Part of a small language model's weights: 2 heads of 64.
Each number is 200 + 20 x the weight over the matrix's rms, rounded and kept within 0 to 999. Layers, rows and columns count from 0.

# layer 2 MLP up, 640x160, rms 0.155, rows 102-121, columns 0-159
229,212,174,213,172,191,210,188,229,227,217,189,170,165,196,172,190,170,182,209,200,216,208,218,215,182,208,182,234,155,221,191,191,183,197,184,183,201,186,188,188,201,210,199,186,225,206,197,194,192,222,208,189,220,206,197,232,206,190,187,226,199,188,218,213,224,228,227,207,210,198,169,219,156,220,205,200,206,205,224,185,193,212,218,185,181,230,212,205,189,217,231,214,234,194,203,206,215,168,212,207,223,181,221,186,157,223,210,196,209,182,221,185,215,214,190,192,226,231,220,224,224,205,226,182,241,213,176,219,198,219,197,187,205,201,201,233,130,190,182,202,247,163,205,229,188,192,241,193,204,227,202,200,207,188,215,196,213,190,211
201,171,187,185,214,183,206,160,214,216,217,224,200,220,192,180,201,171,208,215,207,185,193,181,181,191,192,194,208,201,186,147,209,211,189,175,198,209,219,194,182,193,227,194,215,217,212,198,226,195,201,191,167,195,219,177,216,188,180,213,210,178,204,210,206,204,220,199,207,211,166,195,177,197,200,212,199,218,226,218,204,177,208,210,189,196,200,183,201,195,229,190,198,178,205,180,197,183,189,206,217,222,211,213,197,161,182,167,238,203,201,209,171,216,205,197,217,217,189,218,202,193,209,194,212,190,184,201,208,209,195,169,201,220,217,212,204,191,197,201,194,181,193,188,191,188,197,190,201,206,219,202,175,188,183,168,204,228,191,207
225,207,198,179,172,186,196,196,224,202,200,199,212,202,242,190,217,208,216,208,183,172,171,197,212,236,202,189,172,195,164,186,168,174,241,201,236,183,182,192,234,211,194,192,231,168,199,195,209,211,198,216,236,204,193,236,206,161,208,220,189,208,200,193,195,204,215,217,207,171,201,184,200,227,188,229,179,209,185,211,190,192,174,232,207,229,213,187,189,182,218,194,174,189,207,201,204,174,235,218,200,225,178,209,207,188,194,176,220,214,174,203,212,193,214,223,170,187,192,196,178,210,188,215,190,197,238,223,189,179,213,230,187,202,196,205,155,214,179,211,178,181,198,223,203,182,228,218,187,222,200,178,204,219,224,150,207,211,193,177
203,182,198,229,179,212,193,197,233,211,180,225,184,183,192,213,173,163,199,209,171,161,208,226,215,200,197,182,196,242,207,193,177,207,203,223,189,192,228,183,184,218,208,200,207,171,215,202,227,223,187,208,199,188,187,192,198,221,210,211,184,240,180,194,188,166,211,181,199,206,206,168,176,218,207,176,205,205,168,230,215,226,186,231,196,221,235,217,235,193,215,232,187,204,208,188,218,219,205,173,209,175,236,215,182,210,231,201,211,203,201,183,153,227,228,179,203,226,191,205,204,184,229,199,201,190,189,207,188,235,187,194,199,197,177,245,221,168,158,203,201,181,198,223,204,215,174,188,219,183,231,217,197,173,169,198,193,192,150,157
208,194,216,237,208,215,194,176,174,181,227,186,214,211,199,185,190,178,205,199,185,211,194,218,214,191,230,208,219,202,166,222,181,168,193,202,210,201,193,249,239,195,205,164,210,193,187,187,217,183,196,188,235,170,199,191,166,192,221,226,226,207,172,215,188,202,243,224,208,205,203,216,196,182,189,213,191,169,205,209,193,198,185,224,226,231,218,220,197,203,219,206,213,183,190,193,183,216,225,197,193,195,206,231,199,200,186,256,218,184,209,163,187,209,204,176,186,208,212,212,208,153,184,190,162,207,192,192,167,173,204,190,202,207,223,216,190,187,208,141,218,205,192,193,206,200,182,208,206,209,214,177,205,192,206,207,204,213,182,204
200,198,192,204,194,190,182,231,221,201,206,174,232,206,184,197,203,200,191,229,216,212,174,200,194,204,207,220,198,186,181,193,200,218,227,224,199,172,231,194,203,205,185,196,180,194,187,187,164,163,204,169,218,178,224,219,225,209,220,182,195,193,201,221,231,216,188,212,174,210,216,199,189,209,204,194,189,250,195,175,209,185,176,212,169,153,196,214,161,175,192,216,193,202,215,193,206,248,222,190,141,221,182,204,200,201,206,195,191,215,195,210,209,214,173,206,217,204,245,183,228,248,202,198,205,201,212,229,191,186,215,146,197,190,203,199,202,227,208,190,192,173,199,200,205,217,220,217,183,191,202,197,181,209,188,192,192,225,217,205
200,202,201,195,211,202,170,191,178,235,174,189,143,185,204,194,210,198,218,202,184,205,196,185,206,208,163,169,199,217,188,197,202,227,190,210,182,215,254,174,203,209,211,199,192,239,169,199,207,221,199,198,200,201,177,188,199,172,153,192,172,169,201,212,205,198,219,228,217,188,204,187,154,205,201,193,214,215,187,176,175,180,225,202,193,164,232,166,175,214,209,165,233,204,210,240,191,203,219,192,225,185,187,212,206,252,229,207,235,203,200,228,186,210,229,169,223,181,175,198,228,188,163,192,229,201,186,205,203,192,182,204,180,184,211,214,171,156,225,201,197,188,203,231,190,199,223,195,197,167,190,210,199,220,190,183,174,216,191,188
240,210,203,209,198,198,194,176,190,174,183,213,196,195,210,211,174,203,173,213,149,162,188,204,221,227,243,155,220,176,202,223,206,212,193,210,188,203,204,193,187,216,230,142,224,204,192,216,178,174,202,222,175,209,235,191,213,205,203,182,185,181,197,185,199,223,188,205,223,200,196,216,183,202,181,154,236,204,212,187,216,218,184,187,212,216,176,245,162,193,229,225,182,209,174,158,185,186,194,170,195,258,209,196,198,158,215,183,232,202,183,215,217,215,229,214,203,194,187,175,241,174,186,184,172,195,208,202,186,185,220,186,201,226,170,205,183,216,209,223,199,199,190,217,207,182,199,208,212,211,199,214,176,230,216,222,209,206,209,203
208,209,190,184,206,211,223,221,200,228,197,201,225,198,171,177,167,170,186,198,176,191,168,212,185,201,202,200,143,214,187,185,234,219,194,182,214,193,208,181,218,187,196,218,191,203,217,211,193,208,209,192,203,165,193,209,190,209,187,171,202,201,199,173,178,205,222,236,150,206,215,164,220,207,207,233,191,176,170,204,194,205,212,205,230,191,212,185,225,220,215,195,203,167,204,212,209,205,211,191,218,202,183,206,166,204,203,177,199,176,193,209,223,222,184,211,222,229,215,207,198,180,205,188,200,222,208,228,195,201,214,178,224,216,181,213,168,187,183,179,206,188,205,170,198,189,190,196,195,175,197,247,207,215,210,200,207,212,177,153
193,168,186,224,224,132,208,186,185,191,215,202,217,186,200,211,175,218,221,210,176,203,190,187,200,191,184,223,158,204,157,203,220,178,196,190,201,183,145,184,221,221,176,216,190,233,214,199,224,232,212,229,171,134,205,187,226,215,189,181,163,189,240,170,197,205,187,192,183,190,270,195,204,192,183,208,213,188,178,159,233,194,193,209,163,202,171,233,195,228,190,219,178,229,204,230,202,209,236,201,236,153,212,208,204,193,198,185,239,154,173,184,183,206,170,200,179,161,175,188,192,219,199,248,182,223,187,221,217,185,143,186,178,209,223,209,248,265,252,250,222,191,205,195,197,208,205,191,197,223,216,201,236,201,200,194,218,238,225,208
228,220,206,180,228,190,198,173,176,171,196,212,189,179,192,231,204,212,203,215,209,191,198,216,224,213,199,222,182,227,188,216,211,214,228,189,183,179,207,174,212,189,213,212,195,199,207,181,208,203,195,187,186,214,194,207,193,153,235,194,204,197,194,202,195,213,178,237,198,219,184,191,228,207,194,241,161,200,207,167,181,201,207,197,163,187,168,197,194,210,206,220,174,187,161,176,186,202,190,204,236,219,228,192,174,191,188,221,223,196,184,180,212,204,187,213,171,166,203,222,203,217,202,209,219,218,221,217,192,186,206,182,235,209,205,183,210,201,199,236,207,211,195,212,207,176,215,144,185,201,229,195,168,199,196,235,210,192,194,204
192,206,183,142,192,206,198,185,220,199,207,224,172,194,194,194,170,211,180,176,174,205,206,212,232,202,194,236,194,196,211,187,220,209,190,236,196,187,140,210,197,210,207,202,226,218,218,181,182,179,178,176,201,203,199,222,201,224,202,248,189,196,195,172,195,204,191,188,214,202,223,214,225,195,202,217,179,196,228,189,222,201,198,201,171,197,188,170,191,230,198,195,215,229,171,207,192,218,230,182,221,205,225,182,175,215,195,162,192,203,204,227,174,212,193,244,246,207,192,210,214,219,198,229,196,187,205,180,173,201,196,214,216,205,208,165,200,205,196,229,210,215,187,182,183,212,191,176,231,201,181,207,201,206,250,176,177,190,207,202
219,212,194,206,199,197,208,210,208,208,176,186,207,189,178,188,194,207,180,221,181,188,206,196,232,208,196,194,221,165,212,174,208,185,177,230,218,197,222,174,202,195,206,196,217,214,202,201,234,177,195,196,229,224,216,201,212,211,174,234,209,226,179,198,209,203,214,240,190,183,190,223,212,195,207,202,208,214,232,201,194,204,199,217,206,211,187,205,173,170,189,162,188,205,193,183,193,202,224,161,192,171,199,206,222,195,179,210,199,183,211,190,170,230,235,197,185,166,185,170,170,199,195,172,209,211,194,231,211,196,225,207,218,190,195,185,166,217,211,186,213,251,232,225,207,224,181,175,190,198,222,200,174,221,159,208,195,175,222,203
205,199,201,214,174,199,214,191,218,216,183,185,205,179,203,205,205,204,184,176,169,224,216,192,209,222,210,197,170,211,172,195,208,220,188,147,204,171,183,170,208,174,197,191,220,204,229,203,173,209,212,190,188,190,186,236,180,153,228,213,218,196,223,220,207,200,182,198,216,201,212,204,201,213,217,189,216,211,169,175,198,203,203,218,195,163,182,182,192,210,202,199,202,187,193,138,211,196,224,197,224,185,162,227,196,207,223,190,179,206,234,190,195,206,203,201,205,174,227,187,199,188,219,177,209,189,224,215,217,207,191,170,235,181,199,182,188,192,201,207,251,208,245,183,203,206,180,223,188,175,211,190,181,207,236,198,207,164,202,159
202,214,197,206,195,193,192,184,187,200,195,203,172,208,216,210,205,206,204,206,200,207,205,209,207,187,224,173,199,219,193,201,184,180,196,192,189,201,199,220,176,207,178,184,210,218,216,173,185,213,221,183,221,184,222,166,219,214,218,166,199,224,220,205,203,194,205,205,176,228,190,195,193,182,188,194,186,207,199,174,155,176,199,209,233,166,221,210,203,165,213,202,181,221,187,189,180,211,206,203,216,190,183,187,207,193,212,221,183,219,199,206,210,225,217,193,229,204,197,201,203,191,196,173,163,196,174,187,244,196,177,205,194,162,180,190,190,201,195,182,184,199,227,199,200,196,229,219,198,203,208,180,216,188,188,194,196,167,186,215
197,170,221,222,192,216,198,217,200,196,186,234,196,204,225,181,196,208,203,191,175,197,241,213,210,209,195,210,234,221,218,190,227,186,191,186,192,178,191,217,216,201,163,212,203,173,220,184,190,185,237,223,176,203,205,191,189,168,190,202,189,167,171,214,178,220,210,187,170,178,207,189,240,216,215,207,217,211,198,211,244,190,229,209,182,231,196,205,208,183,181,220,212,203,212,211,190,197,183,183,223,163,176,210,209,209,196,212,211,190,196,174,188,193,193,175,205,215,211,189,203,207,211,187,170,212,190,211,216,183,202,165,205,188,179,192,216,212,195,186,195,224,222,211,222,184,173,198,199,217,209,205,169,200,180,148,165,226,177,213
195,171,192,217,198,203,199,197,204,221,191,210,212,172,193,223,172,192,258,207,191,190,187,194,192,203,190,203,154,183,199,226,189,231,242,199,230,196,219,218,204,209,201,198,218,203,189,167,189,183,224,180,240,208,212,200,191,202,224,197,207,179,212,153,178,180,224,214,216,198,177,198,187,184,182,214,219,174,189,177,247,198,189,173,235,181,219,185,190,186,178,199,217,215,214,173,224,210,179,203,211,169,196,205,183,256,154,186,232,227,185,174,197,199,209,233,193,192,189,214,168,203,179,204,254,159,222,211,175,239,217,190,195,222,221,218,219,170,235,179,201,205,180,219,213,207,173,206,207,170,225,196,188,215,148,173,192,174,191,212
163,177,203,208,178,193,197,167,188,201,156,199,206,199,189,178,148,192,197,190,203,245,218,199,217,192,212,183,190,199,217,182,220,169,206,227,261,201,222,185,219,176,201,217,228,223,193,222,195,189,219,194,190,225,215,195,205,201,240,208,199,177,180,183,217,153,247,171,201,225,183,167,203,214,208,193,181,212,196,191,224,214,196,185,188,151,190,208,211,191,176,216,207,199,207,189,188,228,178,192,182,182,188,192,183,228,227,194,158,243,173,210,184,187,224,212,229,182,184,197,210,203,161,208,206,181,223,210,223,194,224,211,214,159,208,218,218,206,176,200,199,205,196,200,194,214,191,213,227,194,196,241,160,190,191,182,173,191,166,225
213,221,195,187,174,145,250,200,222,200,185,211,206,211,180,206,200,200,208,191,199,185,205,193,203,220,222,160,172,173,228,227,216,213,210,191,215,204,190,187,188,204,221,168,181,224,217,217,204,204,203,206,231,213,195,196,193,204,197,184,222,180,224,211,162,214,184,169,211,191,190,254,201,190,192,225,167,175,182,189,224,219,196,218,182,193,158,218,227,159,170,180,188,173,185,196,214,226,186,223,209,224,192,189,190,161,222,152,228,217,188,221,176,209,210,199,221,176,181,188,183,196,186,191,211,179,215,194,226,223,178,241,230,183,183,155,230,209,215,203,199,192,202,225,233,204,207,225,201,215,196,173,215,208,192,220,146,219,193,185
191,179,198,220,200,190,193,199,195,192,219,209,173,213,160,204,200,202,242,208,176,180,196,252,234,234,180,232,223,200,196,218,170,184,190,197,189,190,202,182,199,213,213,227,201,207,175,179,206,197,213,191,203,209,190,188,193,218,218,211,262,239,167,199,217,141,215,221,210,196,201,204,217,209,208,209,209,160,214,184,196,207,194,170,225,183,221,221,202,179,188,185,191,207,179,217,208,222,223,206,187,211,176,203,179,203,158,179,199,214,234,218,220,225,204,227,175,157,168,207,234,168,200,199,177,204,208,159,178,167,217,175,218,206,176,227,194,225,220,225,198,188,214,185,207,169,181,184,216,196,251,223,162,181,236,228,208,211,219,238